{"d_model": 384, "vocab_size": 32000, "positions": "rope", "bias": "none", "tie_embeddings": true, "parallel_block": false, "schedule": "wsd", "decay_shape": "linear", "final_lr_fraction": 0.0, "train_tokens": 355700000, "steps": 2714, "dataset": "wikipedia_en"}
Each number is 500 + 50 x the weight over its row's rms, rounded and kept within 0 to 999. Layers, rows and columns count from 0. Numbers have three digits each. The size before them is the row's rms in percent of the matrix's.

# layer 7 attention query, 384x384, rms 0.0907, rows 120-127, columns 192-255
093:512552581509467581555569460542578539566488594501513515523469538485489440462523516485421440489512513447489434561476476409514471409546481495474508426450495623569448486477514527564570457448443514
102:494530420512507544524550436500538498516516408558454532441485490568536390459461483499409565473474355485490488490469574441501583537396552506606441506584460449610544489565475480510445498520435524
095:468543473454539487538465434482466440422540564473455470542558411471456558525455566621567578499436543537424490476465525531512395580471447512521567540484453555480487483419466568548596521480561514
099:503632430628440544390501488527428558565505452602498500543483556455460446528460480495577539509565544611389499412460570474478452587547497419483505498508543459553482497437502506393439467494567509
095:530460478438504529462603485419456532478507470593406467469455537478557583494531463545442538478540433529494494455459399506540489504420467442456580503479538432496497490539542508435511567483527634
096:509425481407518521457458473378497536552557603511528513472498517501430442562597538473462505405426494423476410530458461480495529398457523460524509539485463495453559502463527475480516481506551525
088:557574448415453533534411504482478572456523483552566502471530494499395551478505510522478481482506503419485615332428503451479474527532508511490398543546472521459545478545574520508552482585446460
100:536513469516440481494447543513462563430579498494535433504447522478534547456419452528521521463540424536520526484536470493471426397508381496524562497428563496486500470449501482540412490404473605
# layer 7 attention key, 384x384, rms 0.0925, rows 120-127, columns 192-255
098:470509468479460512522411512502413507429604525382509505557440561577425492519569461576522609509473510428494450495512478522418476499509529544485495524440462464506473501430443429461511461491470465
098:530517506461497445434542604405496445482533483492541452508603584404498556443532431526443537484510469517514501414463504542473505505470477544527577513397569614458562565508501419594581458505435547
094:504454543530616477494502481498495546569524478471439549478463438544585521502549524528502530550486437476470514569532494564407393556498385536475493499484468391546514525486559475637508526563534569
094:550492582385512462451488561442544455428505496530533553503501541549520498529486515609386486418494522476549429503513526574449524501459540471459431498469521476513544556573421583511523474475453565
095:508414492492424452506479496497541504541433515606510593550516611531391438458509530521510480543576483496431568527496483563476587508556527544555415503469457484437599443430492485609554496426481480
096:511601548571481476497541438563473491475512505482492495531473503484521527488465514481543493523461516523587560546533461451420503479556486582482466496622470575586526400652482513438566491548525505
088:467528487619480476512587482551447486565571495575518487543576509458509485487467480519529497492432505521480463556507447513429537506512531441425517481549481452476416465493516516610496539505526545
095:481519397472563525516522433500490469508447467394488518476589489473480592485573550549458482462455488482530433495493557492512533504444523464451515519485474491571526571478477441533511511513466473
# layer 7 attention value, 384x384, rms 0.12, rows 0-98, columns 192-255
094:524505549506502637457491522511496515546642456541481384402610514461508504465490430612463552473543556549560509502420539444467511482427555500450482593583536450462450486404514537430591414462501473
097:524532432497447468509563410649458527524544468543539497556501564591507467472441541496515503488576536437438516512401456508542445554532496583479531520485546497448465586549506456600480590542423454
090:537526502565449495420357521519540581510557468491395513482469453568428431455514522538494525544484495476545586573496474606513478521442542482544484517414528560498531563350587629500387513484500442
098:474426573590443463441473492527406515432522479442523507507516483464537463483449472492485494527467567426485528514477498480476498541412556434467520530561491510497472446598486511399436455547503500
094:638446547507538498418480488497473534500515500536505453550493539488440601492507516482565574551464428600417559431598463533517567479572520402392564470489470587507614469534536500498367542529451547
088:487510508497517433481503525475523446484518459566380553517503340411515435508493581443561556461546504496506499504530594524561586549522418501544533502502469602437413487532552509529383557493488477
095:537556412568415451544509497510548476481592475536502491527503479509427598467550522530522525473461474497565530440436539458441514520537562522498582433517525459519517498484648498501594589501544578
099:495499474469558499425574451434472524527404422528514434464449486530482411506430525470444479520502497456510547523431493396462523496423405509490526517518637481475488521502500513445526515578464535
100:445507538550510455499434450545491474575515572433540494481556454455591555507514458462461556598567539437493560442517472474551457555559570523487440500564543484499461505474542494617432557423437545
098:476525558441585552484544525618544471475445493537520467505434573514527419514553511494533558467646465560603532397471522527481474474445533540475469545567559562524556507604398494385439521496475509
098:510502516513481522497500501471452453444516454542501482438473529528611461466544556487396498520473508596510470539518488426398594510439526515538532480520564462502555514487377484446560417432485493
100:487519482415513472522430563546487425549511386476579514495431603502492508673553515482590437472565439498490566568509519488520401511515516386535491502492505468423483499521576482465484516497486487
094:529511503477458528524446444555570477458487505424499535498614474491479531605580472483525490505564552519568426523522512464447495525478431490546523368443524470497537505438487467456449614489505477
096:376478536476441527626487573502516523469524465546595463530401521554475540479427463503501476561497577595461472504422478504525560556525540537538531403429436455525391538485476459401480491517378517
096:418565471516451458446517415496459586471537449560493561496450433509466462450498529442486557452422465512486555485495444448487436507589505470491416488527524435557481478513523522622592502519483430
092:570610452496545534464579523535467465517486458435558557578445549480509565505482498572524441459469440523454560449560554579540451443502439537510553581509455506498497498520477552424489563443471532
097:506442443523438495443443410462572499514391515499556489496466510524476370508470533532511485485501557487499530513543460513443422571526360445449494428464501508537536450576505513538407448499423553
098:483498521423561463508567494450475448549538476505457401500521459494493501507387555500546500532533494476530497493387455565558558535428468519533479513414466516392472451521571439393504488618538591
094:433521464549579492486580492581555582518468387563400512601511553470481536507469486499430525535469519532503443477550530507524561418477434418519489472446512530480545421504377522512495511606530471
095:532475483480481497457573536489547540479441432527425493453561508489516506539457530431573548393595454496442537581512563397442561520489544492517479534461453497529524581481499542484523480480429496
098:572502520452494504446518466461544511619481474471508414504512576449580549476467505479481456494547425508484542503446438455517435521543490543476530494507521498495394490503493531558499588487398503
101:505492517522584515590560535457494466525464517500432529572506513442511536394500516508518423540517458493520548427496492566477455504468472509541418561508523470527556466591492548474440676461536440
095:467553441532485525644542512450524514434386445534514445521465539435505526525491551446544512415488528542514493465471663474530496540588506567479521562361485505614492572466551515574500454440459530
098:484503486468452500473535605547409625515484479460368559573440496482592564414410520516463537428496497554446556506517501526416408531517565529480475521424492483527433472481373538580518508476550528
099:537450543520581484448449502444579539481432478490540492537500465454581561482578496503557481547454494573481465581509534444413485501561465491485457461520508435543555467511475532468520503504512496
096:573480452550493536600531523461490542581524494511424600466502380577392360512401558540578573480509362492510563469485444509518470586447530549509545521511496432559498594524549545548590529529462485
102:533559529517497546475476523461529480548485457522448479455527457557447480511493575447495439543481492498467563517501426619445465456511513495509611519469543467524440455521631497488518520448599455
091:551456499476445487531516584482444468605577471421521547504500579364550513478434502446423491393473448465428491484497433520484499499406574457431511447483494481496555580477523549533524523534574406
096:516455533512501530484509507544473499533548510579479446562559508479512376423573552554505539501604548563459466426495447446554507490589544459504507605536555495436477504395467503478505564447418556
097:480497460569435512502436554479514518526557554507515557434453476545486391612494483425494474548401526551508504457539421484535563481463566518452545551438533532463486520473464534611578478502456547
091:479420547522480456473433483523491473522476513522430487417534539466453469625540509465484439433466498460554500418519532444441532462464585555498560508453470624459501468445529559551526489562461513
095:491567558396543576506596492572502437554465507507458503503370495510514428478486550550519488430486504509532556482454475449540569521539457400465524531491540462485569558545536555443525529410522479
102:489606441562437575541521507505475459492506464450510519476421489451513457480498560487528519550452467487442524500443515508472471563490492465483526532541492560485418503529465556485536438590494619
093:496536522395483503548493487535447545489521474534519444525529566488510516496538511500527506400501484479397516442528463441519515522508458397482510545477475574523557531520543566576432544490494476
100:553624521478491530458510481481420443492492477572545481414528477421522400535539496485545469484489474442543554533481498396544483462442445457524596437536481462478564543482528520533440512493460540
091:470478423405506501461494530590566505429553483533479502509510625556425550492551507623444540477578501476451421478563472462430517482504557532480458418535425468480439489453546478467430462473509589
094:529524508492505556555535471488515441479418498516500400493518444490485525561439552443405506442498571581476454530483467471540461487511591509527466425545590437577491482542507461513480606511441479
097:469447580437415497485452420435452496560438429513513535489565451531452466521569501555467551457472456451594487516553450487548504463504480478505454486467539504565451456435477434516506416538390498
097:556547435547498494404609565524438555509506564412570448559554550524480519559483496517437534568485429465498563615412506463515501529549517448462551436511511420473467557463539518480483620604491600
096:513586425563380490488504441483493496452434554523526451506581444555497439515500484482517524573481425516460393482494477457430399596564501508456483478488459536527497539516572493487517553534419503
099:531590475419414527547497502554487480606518542430475450478489428478465438539508435486484521531526501456389561543489580498536448510473471476521442511552512471525503524500419488395599489431529497
096:491466506475506417510439504489528503408446476576487524517487526552518555579393536594535470529467459530549401466456540506569588542422484560488506545520513531500481472530486542449476444452581585
095:631403433494578495494443460536491526521526560462547486571460599572431527552584473530436543478492600490504563520441533579454482539449539517426483437499486518537526456487547526524472574510533502
092:586499548560458527461521499525604409477497479532461502570543434583469386562542460451499511533539514517483555462513477357537605454575568493495531542544491435563534506516523410443494431465457568
098:524462424511474483506585455530432533451551400554429414480528438445487488486531420467402515406456535528475459425549473514483394502469471422445423481436538490494603455503527429530549508509487425
101:514553564387488504468549466438401507505557493479442507541458410510487459491547424579508594422481400450508482503514577510443541521520463498575475525516521497518455499530488468502642502458622486
098:453441490473473428530463501558464401449467456503453552470393431530474448428607435609522488529500512523438463579577493437461508600447463548531531547535511442489503492559535336387515449480521496
096:486529530465498567586533581505529502536515527448536504517468638482425406582386513601594487482501531594516409569553504458517440486471542520539489541530516525425389554509455508442599567421494463
094:472436506503550549569601565471478444517508562447444547515518444485566466535549572539424477452463552511512490540580433557487504520472440493548460499560501590554522494526581367542562399502451462
097:497549403521478496429543520448506523378515508643451499442575548467485570424492495459504501484400505514462524480424569518501525416518498588550487563472483498478522520443512436535444492471457540
094:422515444433476380599516513443470537511556490538441585461452503577525415512464468575603479420500457547530495542504586493535503489574489520509503408557530418538467547547538517465572537550423514
093:532532568541546461570454470481530481537522535412631431481439529576451438541492502506495450425524514532560484504528421552457499547519489471477512396546533470451540466412452489546407471467690511
094:485501477572523432519588493505473479384485493514514593532427512420487452417448622486513556477479460531434493509477532546465529510560525475428563479521422508509499516492509454497426533416465471
093:427375456472557495447386414570477549417500456537469473440587425439442454495436536424509546480474533403508514496520465465533559399450445473583458485475513512482522542506496507503620406564555436
091:471524354498423535453460472536458568500525543497564546476469554498479522536489574465476460508474461527524475598549552534463544507483491575434510541505542482508491507460533414560503534456457610
091:473504429525460486501446537557517558453509515594461506463522545483514436479525545433473551533598489479583470490549511495536460532536640464415533512590509511435566498447523569534596412392515487
097:497573445396480561517543412509466445549502495527532466422480487503563376494576552435378452559480438515497446445559538393422457499495557567560483452428526551487425528542534497446502483474427480
098:496507438536383441542487443484582514468458509573455549538468574536540497544493547586614426503508452446530428521482522533459465462494438408492579519520414514516498484482576485512463577426481445
097:492493533505574477546454487483496504540410440453499509551516438517519546459463571511624583569467442412417530429507407432469542486550493469429476505548478517434365595578504506483473556427522469
094:538480531492501514539646464584521536552491505456463464588413598559493425495518492561487492426530517514461504542479445503448556457547449564536460553531408589518468463508550383386515586514528489
091:462423617535477608479481540453561434473474492466459502442445552474448501533477526533520461575578534569488486490468529409488433518497526457395533597421431540492513472499518548460515503486547565
093:615502503383536547503387489609471449556472578547496523476493460441470504465553501547492600532459455459435595490398574455486521504479411486495451550427478468516493495515452469446496454505468530
094:514493452462500461525422573565524545504499519488498498554552534561533526369504428530491474500429520507579394452519539551527459526535479513531485449565520568523481559532453434596511500375398509
097:532441474524514550569479555489459569512525484543571546503474533479534494519500489588556575485586520463509489497481628520592452584459484508426517530445545550479517505511451557561505549516485483
097:494536648445561540538528448512609528538434458480617483501418448408485410613476485500438487482459526524483498524498539551442417457556578474465503490540440464474534475492463486382453493483443536
092:596612521462516518454468451503499523474523489472544536494467488505507474471499518532525428382543541469451496591542480428516516479522535556535487548527524528519496531451531531442447552573504509
095:490504495578500568519475545522577437551456525436519557496466569398544573590434483401616471448581506600450523518588434513548501459540392524527517443563513488542454527535441418521505514605481525
103:538470486473536471543605498476508556469496543534549523500478531501514486529469611441463389491467457538440427521481527513509464514522514532522396560517510507489436537500475437493493492486530469
087:488533463484470573490463554526459623594520492433463524519464501520500516468490468581423554499392498545520404566390508472502496481411519509446529502521419495524522558489495592497494534564508584
103:484472432591452488580529489480407619564447587489494494491475438467490536508404446490477475580462458435537417520561471449544437437525516481551479443489479531517482439423535497505466501565459475
098:478432550558481557459590436435498538584480485570529622551491549490388537498552510453522495511530439384510505540552388523556468477434478522457569532385528506524547499527517514546425498471467480
092:446586552533565505489435424500561487448516475489535538499501443583476410502476494508472534483591554471540449468544506459481492517537541491407545519501532464484458550456579522476522475535433480
100:559519524502471435517443546487521587577453542509531524523473445443560553568525526420533493510422361540521504401567504552527547512540487467467425515534491491557603547450450385574436481471498529
099:520414591437508514461479517486579437521540582534510493521554518509507561487438453438470486634481483588500489498549470465403482531574458479480469482530565542513485470437497501461529500551529508
100:522567554494467537609515571497475509514514513598651399530435485574474546498497570541531422532499504457476492499516425509500387533506501513504492484485580442471587463521506460484485415469494518
095:529473532489483615465533415508542492597487500498457542524558507582490541494526456477369471508560480523517502474509416516494489543532460569492468465447579478454471491486468507536545517566545568
098:521448517460446502512530539583468453397443421479463554501533503511451565549465435406566526451563503540529446500476531525414527495540605496440568539526377493398523519498624525422505484500536511
094:504549479546455408433513467501504492510513518582486489609530535432568522503477444647459536457479527408502461520492483568563545526476534429534427513437437468449456585445522475506561522574490452
092:478569527464565414477485476508450469443598563557538494453545467460473399516481499467551477516473521388559569548517540506462356509382560553539543601479494497444460449502514578540578550524487459
099:511467546536543598575463494541507449423479580503526457525525436556545581458526458580503557483471493444516515556436494437467495581471542486545489411423516494452477515426520559503519497448528539
091:587515594411518506517509525494522487499526459463515493544394515508552503450628482460466527468535533441477486545497446515516526485536489514509524433523489583547492509585474508529438496488569532
096:515543596419555462437515502526529488363512461530523504483559523557501550465545494496458508494499488369491511492479461515478556484457459425501500500524371535459344531511498413404492531537490515
101:432484548548495472559457503543482478506541424510600511473386448494480558581589458504557358497536499514517547577531395400355470482406544529466465496564535506497508491528353509489470556516479361
094:477542508623482512447533497456504537497531410460450491635497531578486475469443484486468515442450510493441535491466419551536598508522451446592442458486599546545418422431489552497507474549447539
094:475453523453507505455353426512458375461449563516602486487455464550451519436481495584492370571487581556490508475517423575577508532449525474461506545515607514616532493523539494518366450565447521
099:495473521471423487450475440449535579585549580585404606533601430535421460575527453508583503509574451451470549441604492434501508515554542464558500477481561443483573537525578501537500586467516392
098:423443459547532400564536495516451498386405617512470456554543544554498469513514452510550458521492566576547482541476459474500638520579568517476512543447506468484433555496462463522535491511463478
102:473552527506489500486458549501553564522503567415558582446613549461534533493536395483594406532561472510482409551462594527435533396450588534509517520498466479461472510510489542481490569513478442
103:526472468521492528435518518553513550481538489467511460563487534516513410475392396596539514500585541454534431431434515641467466526498514472482445507517518467390488452360453446562540396428569443
096:508459471587516516455501455523526466406497499514472600482464503429470543526548482520623551615530517529420484502523457580484475469484510523476424420435578560497515565515391431435440528482554425
099:490476505532483501516604403417545427439501538516592552510428497524485470445458519471542571490572456443440463533563552463633515602530600399493510559514537443550549549466521542519538444511597470
091:487422498490527470522523547496593442524504498468528513619430511517575586495402490552472497466463491476447464495474448543540485442521391467403440565501504454573513459491472578512551483516474532
095:526547478521483445488499382443375558575561546496518504581452454493538514507540526493495516526458505468499474483492439540569578486514510543458455512487522544525484444401500472546475557475550338
094:494579484515411589488476449512541470536528514502434520558482509619458520522494493514533534471558482531497497632507452460527569441556506500476522546507464522484530578531463503480350398437496442
100:524622451461395594467554458536532529529574434525579527406493501500514456499537629567535490535501462472524528524460559418532559497424434455475535610444505420444523434436491540433611480405541429
100:576419469621460513548540513437408469540432486506522483568454510497596453481586572399524543467451555477497527527585478391588471504512427529436555479470487545507589521475477510503487502444431510
094:587546572487451454462599492488498514404505519667481478505487522567596488539509563486498549425411588503581434482560544502413497527480461544558531490456578541535547524495514488514474459435561444
098:502453479445418476537606410445528552472432556497436533458483455515489474467473530518459473498498446453529418524571500597565548521436452520499478449455479520480548495429537468468467433496482438
098:515616548499556531479531563446529447476493501487548509424490491474502559526496486564475516519460538512443434516448465623418536557503542555469542398505439448492437522563581479476496496539498553
# layer 7 attention output (transposed), 384x384, rms 0.116, rows 0-98, columns 192-255
101:531489510455524539526502494446511599568418387569444450472464431501604424502468498482533609503540538462501457514462514453532539577522521496515445496486474477466518491433493503532556536498446551
094:413458448579551545475564554471451511501500487498474542502442570488546564460457567461510593575580514509314551441542490571598456520562514592462413493563469463488513560544522536524477557527515533
095:549452626541423500466426576575485539558502486579512471527438479494537505551460428461519535534574516511546560472553471536427426498502528530437501538504508545413463483406550431572506468507449514
100:586512534485532448456543521467540565449467465548497549503588546472521474558405379459442558525535534493489436522581507461495489464429439453386572529498550431533525480538556563524518550554576498
098:529496525582484449439486439594518479470466454533489505516581550538471474492502380492525476504642602452399567460509503512464457482487440438506524435450482450407486557525507452492510464505506510
095:552575490504565515491519518477478509478460525550432451461567430488460476505544490542493392515433503422658527439466529467491524473549450499477528529513510484450396462475566483531480413523511476
098:465500467421420470490561477567620454472472466566616445522470481449506530482493485537487549522394488587498547493461488477390489525608558486574461436500487494421486598596491446476482509455466493
099:485554454465468500447541424505443506549463504562529528438508475524525403530443485440518548461440568418597574487505585435496548577565543499496470495507528444474384569581506461417524465570501523
104:540486490580506521536525430452534378600560529493493467502514511471576447531474524465497500571451591430507459532467532539456523526503627450476467497570558506561471520420490541448486482535502551
102:513454498462488577495518520502487473525445499462437500588522491428485462516463493505479548519520451475470505484373472429457589563467516560549493563537509463468505508476518508533513522521506522
103:452461499440577520467534517410458504511424419416368471481523583568543495467560463476427493510444462404458519504514500531460572627433488479509456513615576468631495500419495490532512472525609459
103:458516519533500486496523535618402502451420532492477510511429577436518511544604506541543551462472517457425484515533537416451504501471493446551519498434519461437491517569549542424412445477461456
096:569493460542483529561415424576541521349598495432440507385439476533513446478569511566540540520530558466636481479481474486499445502436519512421577492405456506473560520476438470488445441425460473
103:458555497566530461585490463494519461471572538447572524552487465488461466558444528486434434473526536464429527442425439540557519513493541442540428448485499427602446510501587395432506510426502467
101:612564497535486462454475594565619523439506530449553508663458484480449469575463542464425529536419570483415523454462492437476578466565476475493466501560534601588481583526466503472505435550424450
093:531486476425507504582552466555498503533491587521504504527460519468490463406467597521474518498423392464377471518471513562570501448487550525523445494464512503505444474493455511476508435469440566
104:453554472483472461479467630459519466491545522506450457357500457512555592506400421492538528508565404465550488479485539553518433532526488474503441484510533520489502430592526496540469518460484497
104:451528507497563544496488558568489471485486502498444496516567442414530421540460580503507495443444429594605444550599486467519483447528475434509485567465507430433509542505563480501477528487507475
097:523505477486448512417538446506480463546441481506465525583529471443417480524455441537488556547591504535410575472411543519499551462479583462426489440489564545532617490558516507438495552505454455
101:436475469488512517508573466564440461477485477526484452402503486407557497571508579505521501455504492526361501525532552427490522408468526540466489540562407508435512518481462463380516516502512499
101:555406517431455429438585504542494422533460402475413464448516444411454498513525497527450505471518501462466565459516521448540454523480519477426412509414518456510561488512561568427412556517368537
108:473435450457589589558479495501525488433492594494521523476482512374481442464488480445543533509479461509388547524502523530427498406566500506482524487423441429491525475430548564507509586522512509
102:358466534454525516488513537457466487472528364471486577480472467442521576479484506487484525410448501509442476521523557522460499485566390557526448435457519476582579467489496458463459467471474494
101:490514492431466476503464551521483445624471509484470407561444474491489528467396494447462520416528462535402532543413534478546471490475517500458534608448458502475489420578503507533459407568522491
102:509503467523544444463465427488565528517603455515554476412556487436588577481517425431562469522459545415501441515518559512582501489660503419538510517394506447444540521495446506432489559430445433
099:396434485543567512542465447477496618600401544487546495563543483470457541589472569496508456495463433442444570539544510591486484479433497513539563441540538451560529544516483538451455541548497433
102:526602501565427475480437496475519529623460507472596512492441457518536489462505586445449429438526534489512471532541529504402455406410528486466566488456513474495503415530506461438517494528488487
095:507471480427504521518535455574509564415541543481434475489416553535563493534523548481431496409442495528366507477495464497528500396343486436572495479398540502497531580545518459478503433571373512
104:530466490539473493510541388467417499585441456562522475475541503465464427490520508512544483484609558484446494460490529525530540529504529496480541532555478476482422434521471502505407595424451581
097:462505554475473507462582448458486511527544553581490536443394548513612385466525421503479422561408563511511565488471472517427562523466538565510433426474540447567514503487524500406497536504499469
091:501483427485446469461588559515592497526489467450455548452505488497503477544605551469400466534514504453583588420546522513487504523485488588527556422565444529482499414424416427396537408523545457
101:497489512477432567438521526507406508557475403463489467379437482443456435543503586566527493486582477535476406458466443427574546457441428596535440513536426477528476482492551527572531464403501490
103:437485492451416469537605507448453527537500514513465514462458536505537453521414438464557548496521391395363543468489515520571430553415603541559477479496495577424504526494477570469521598553529508
099:412501507544528499517466579502481576472523462497541585473521512549536454533467368479430474445504541471438514440576543484420540532610586469494498516503464508520542513463475457599463520457415505
102:493409582506597487504683484414561462431428402528497407489525536557615459511564576491463489494545408470489547592518522487511444550431462495500608515496431467476560585538514457449513424510500504
097:540551514373487444461400503496489378501491456556530480442551537478411510453464619425541425540588485476466486524444468460505487547514470411549445515502439541567506471504522457576450463583584503
100:580472513504469433580568495427479453427463464518524464441503529476472522532515502389402564512579588456583470420432565539504483480432538476568510514469543581472473505492525624505477605431458489
096:477473560441387427511474535501445455451453547478553524472563466586492484573518529514422478516549406462624528546420521538500528445525451493654501428569567530508545547500515507520491467557518401
102:531540500532516462457501506549424493565461526497522496582464509550452470467514559481486543453510491496364519605480515491460515549539547474503426488501524428431590565534438475486471437507475547
096:594452618476518478545525544460428524484545515570560503542504533546471510375564503450487448474559479449510443488489490503479588572574447490553519516495547565572459507558493476537481564556387514
103:520476552562503540501478480455499585542472459512471458528458506544482506428452476546550498505499519454319430538563471472506542533563547582480456471540474486448469580544534571488523480474470492
102:532529491415500512564298469522503477569489526543516470483516559363399490516440549540476469522479501440604496452471478434507459422532387524494515476447440487580530414569529519541498514524515554
100:566492492433540531531494581523490487519411496556500454545503619536429584602440629450557597495531514516488449493527520505420507497512413491518502571470495508402523459570442552489573506542573524
095:489486535514452460438504450465527471509552507498472422528556450433505418553443522473497433529456536503582375505444408544492474454485501566621516480457436496527474598508462452493440444429438484
100:533563514470577470420565490552510535477443524519484442462468399493501503462472513498490481525477559497527463473556497570480484369415499433528533562505548452457634378430476515470483446470465512
101:465555531516532513486524517492551496460496527518473553551586471426405417568431490519460508459418532494474491535469499428463428536526476518500415543476506534494520548507499525559449504447482420
101:463397534499571514366485522482475438456522505585619495563462521540445487534530475469501528471568518483465455447535585507476448590469395470481562545496498503520495525476389500449469503522494512
099:499394421518529615506565458424422483440424547475380526522429505436464451519535542556538510523460462513458466500459536417480563510472501565542491507553509471532518505497554480571436437483491457
098:511429502431557490465584572439416573502514499482442474497558457385535469629493468526524525488508497521515391566490497489517493546524473413529489491489406615611585476467507469473515444504535395
099:469586466496502530442558359473532434487512462540525584496530510412412498490450554441442500466545434449651463447517469494526568438523602535466524472472451432589467560417494470517468495459458508
100:498487522524608466533471479490436522492531508481537559520516497485514411538594456483476582513532551520448627469493497477456460525532495545457478425428523457487494472521532503429499493526468412
094:494570526503449460477345433592507497509519485444602491487476515582507508462499446475543415511517603509505537585447557473464518555419623434419390542444513535476579520527506526556505520506498511
096:409509388549503451433557485505468481416503499516437579566533434426487475484468452480504528536567446442373477444569508490549512426506470440582523475494495490544507535438464563546561518515540475
099:473453429522570510500519512500504591473530532451496537488584430534496576461569503542460499614495464533638521533533366544575516357567455399500543486476483568508441580534452441496547388413532510
094:593486485483535512542549485477504504526533419507453427466471558468515508613523503488496513445495429525656520619556574534526479526485497502382494521475512422598503584492528490454480510480568592
098:528452461505555438489478490477405480492568448544492407491549601503548543530546490508446478514479491510560514438518525525494399523549435515544466448572523498527584499533503536514512424454482532
100:470472571470536525449555499501510482478505515503461426560538525453498507376555498486447531438471341466521479516480475405511453554410533559524509513479484544492408574518499513408510577536435418
101:424469457523532483606438531448423461465506482513454568462531473417475508579528514448584464504473407522588465441583459495485475448531483509454495514479460543558495489535477480449392525405510491
100:469530527527494497464398483477540485521560537432500429490513427450469486494503555442466547524551520457516525496559461594551568509547525488513419460471508465641447511571580513419460486492512498
097:491505442410484488502617496532605483549550528482526497540533548450410453575475492413493506476481507466443449484502554407528527425486491515474562494485568583457553482462469512532447558459505421
095:526443535461506557482503482503471457513526439563451464464448570434483516490478481477528478483499491510480479443570553553422498443519469501529528522407514502516488384564533458463505362457582554
097:492430544473516474454459488514457384473482466461488583543500494505483506424424497550448509572515397409554419503498497511413559581568412489461471459427565435485450455510491526473488606537549533
099:459443481504474439546383538505584477420539467496497425499616430555564612545449522517492507507607589531506498517543547490489496576656534520419457462546439493502581529523523502542512507472482531
102:420491476522436519581524595434492526576545487596581599447534455468492438466465474543542519376469452503499593498515520394473521564505498507546617535459559403478514565505481536471597507561559440
105:549452497539508489453619522495509556480449479428527451526484597342493558394474423562502480458501461585508557517439555535527451489544580498504501533519513478446501540478471524496489470526492496
097:577472531478509639377566455565483450443433512565507468465434495551582519508509484476509508490482482451505476454522456528511431483634496535363515505513529606476511489449485492495427425445502584
096:564519472547538479482453464394535530514578516474457437468553541417514493434470472454607506429401534483417370496576407535603507491481437460574504496510485559525503488566594454488483515483473486
105:458503448444493514506415488460519539513429544507508508588562522486501439558541566491522487479430523474560427469468553537525512544649579487531524605528524503548478501486492434484516496493556472
092:503569480373490529540508508430558490547511430439558510533510531509429525483476507468442555507510490443522522473399485409478515512461497468494479519473527388541520534506559501453507561505589477
107:489502449477513566493499416467479514481481600443493464547439500491444567506441550557504459578459466514464499537482524452511510494578587458494549537539580533473511424473537446407485525476466559
099:416485547538501515482612498528480454504466569542498555539501505538471538488484442463457446456574495488567573424539614488568480479383513495508576546568485522534476475458460525508485505539473514
096:486549503494531487464495512490484505492524449498517440491531434528538454550544505503521494485523437410660546480483428490482484352536476520480530447515538568497518384458593535511455367526567566
105:455549487475537510567383542536492477483530594447560471520514525561444514417587477420601471514474462600561547523509503480496516461496514498477417481484537462519600649458540527533447493538449499
103:513570485484490487421447500488549482523540521505476467474532534552538522357484504539436503548526445428494482509522482522547414530490540407482510502471529532489543467517578521501555493499528497
109:480494538460496560541514562476450514542424498530514453526464502554508525511432585478566513493399496526364482494502633484555511502561492545533450528511589455422434441489519508439542511526438535
099:490581532476554551513518533586508465458486422511479471514537488609508560407515453534444551563562473533633512541462549472510473412528512573522470561506419588518472535458428465416494426525498518
098:512472466453452374519580344477552462436449487442540549517467500476472502515488612518548470537548467436378433495528434572474513359484497510540558463461507557490478463549514518476575520477491479
098:402495401441550551492438518508529490503560488505504569465536463516503410510590473531512486490477684436478477447496489503483505449532542491485489465465472438414540474449490472621493460485434430
091:498539490419475418432581543505470445502520527544582484470500429514551487474499439484514565411511446508642513546560514443487424534584476564473485469499452529540493468545452459496565502590514530
101:547463566522500511527468475519481483482543439486506477478447490583508533543483482570480470479486578503526504443465490403457450584528538455531522471395577583359382513470545566539528556504468538
092:546484495530497471439414493499553501483532477455424482539453553534397440462478488447517544456484528433550548469506524452483491476482530461434442505545521561534533470573532564518469508523527409
099:513451544503440532437560489468593430441469546523539547561501463518419491438415574446478517466552402408595513529522454452457441500485473461484468571428462569491501561533563475529559416497568483
101:522439580503521518520516530428507506410486504443509458506471492498467464457557501514550393452441477526488391586499505530485442484460489528533445539480531537482530499580462573543484536524482555
095:413480446441580480471438529545541526594523480512377512506466502521405459574503452525461552581510525470442548486474476489474540514445630457447492459421527603547460459519466438512488503508444529
097:458450532509448541581374544510531480551492539497527515553473507458499463506525444472499509516416481522439560554552496535486567473560443489477546473553540545549559532425486489532491576485422632
105:442490486532583510466465433534515567484544621515522497545496512598528574551545489438521510511485549526471470376502466571430520448453512523476562494504526506408508566534479515501509573450492474
101:442561456562525453480565453544389530542488593535522513593523519543434457567491477537507381485633562578503498484536559551548482552442450424508475499407575529580459506533395569545534518545536507
106:484518456518502565562393477432541413512553473525546567568473493485547497414503535465487557465529410536556471541566523470508592576533485499500554530432486509691539525563499459495510549489526505
105:542519359513450510572378527498551513560464455460499457556515442563504502509474488529594454516517554520530519468500571510530525461576495464495385596591459462460500448579455509592488506480530484
101:504469523556468465538455522500527468514484455449530445614480455531491497551544520489559535555612505452347481545538410561436516468463421448489475455523552469488492623467519532567450524484468533
106:527543494483501479533491559486518534450666477454550503535500563434550497385475546438507478439557518495514505439503550510496532475473482581555509454548424532644536518487427473550499477453520471
094:483452487502503539469417516492480415639456607529457542423460489498488595450450403444509576491487556432386614430478535536564523468519434440504589501418411480488475358411427609509484485543424609
098:516487438459492506449362450473530544476548503570479439506374466450408466519562505514455438545412509490478543479405454515417535421516465481477495565542590473440538473593518577539503475496493511
104:450516499469475555520471438415545501510525486464500593540485457456423548590435486459529477449581498465493538540463544479452488504474469603463416520417536513494509561475423494411486541506542501
103:493547527521482463459639440532483470454464378526482528457459471572516506444494583538542446523400430376525411480537449455535592479523498515458553590478536476411463418514532406485486495494457500
106:513482435569573458505463519522496401543407563460424556456524584573436565521480449488525534400452525488380511413555529477515485621448517490445533412444549483424541526474413529460560497495465464
095:532513479514485524452566604429484458448473490514469517476518556515489504543458536510465485505511539482639487447581515458390469517449506571584472559475544589468484455527471480530499459472563390
101:539512412496487513493500473601397511455463517525549460525496485440466486531599543559508503500457515496538570511541529524523580490439529472555515485541547457353566537502529474448520520500507388
101:449470542456457477458553530481478495549511534519550538572486490527485519435488470557502468498519525477558505506448489533453435546513535465521437508479564400468532439554552490531438446568476437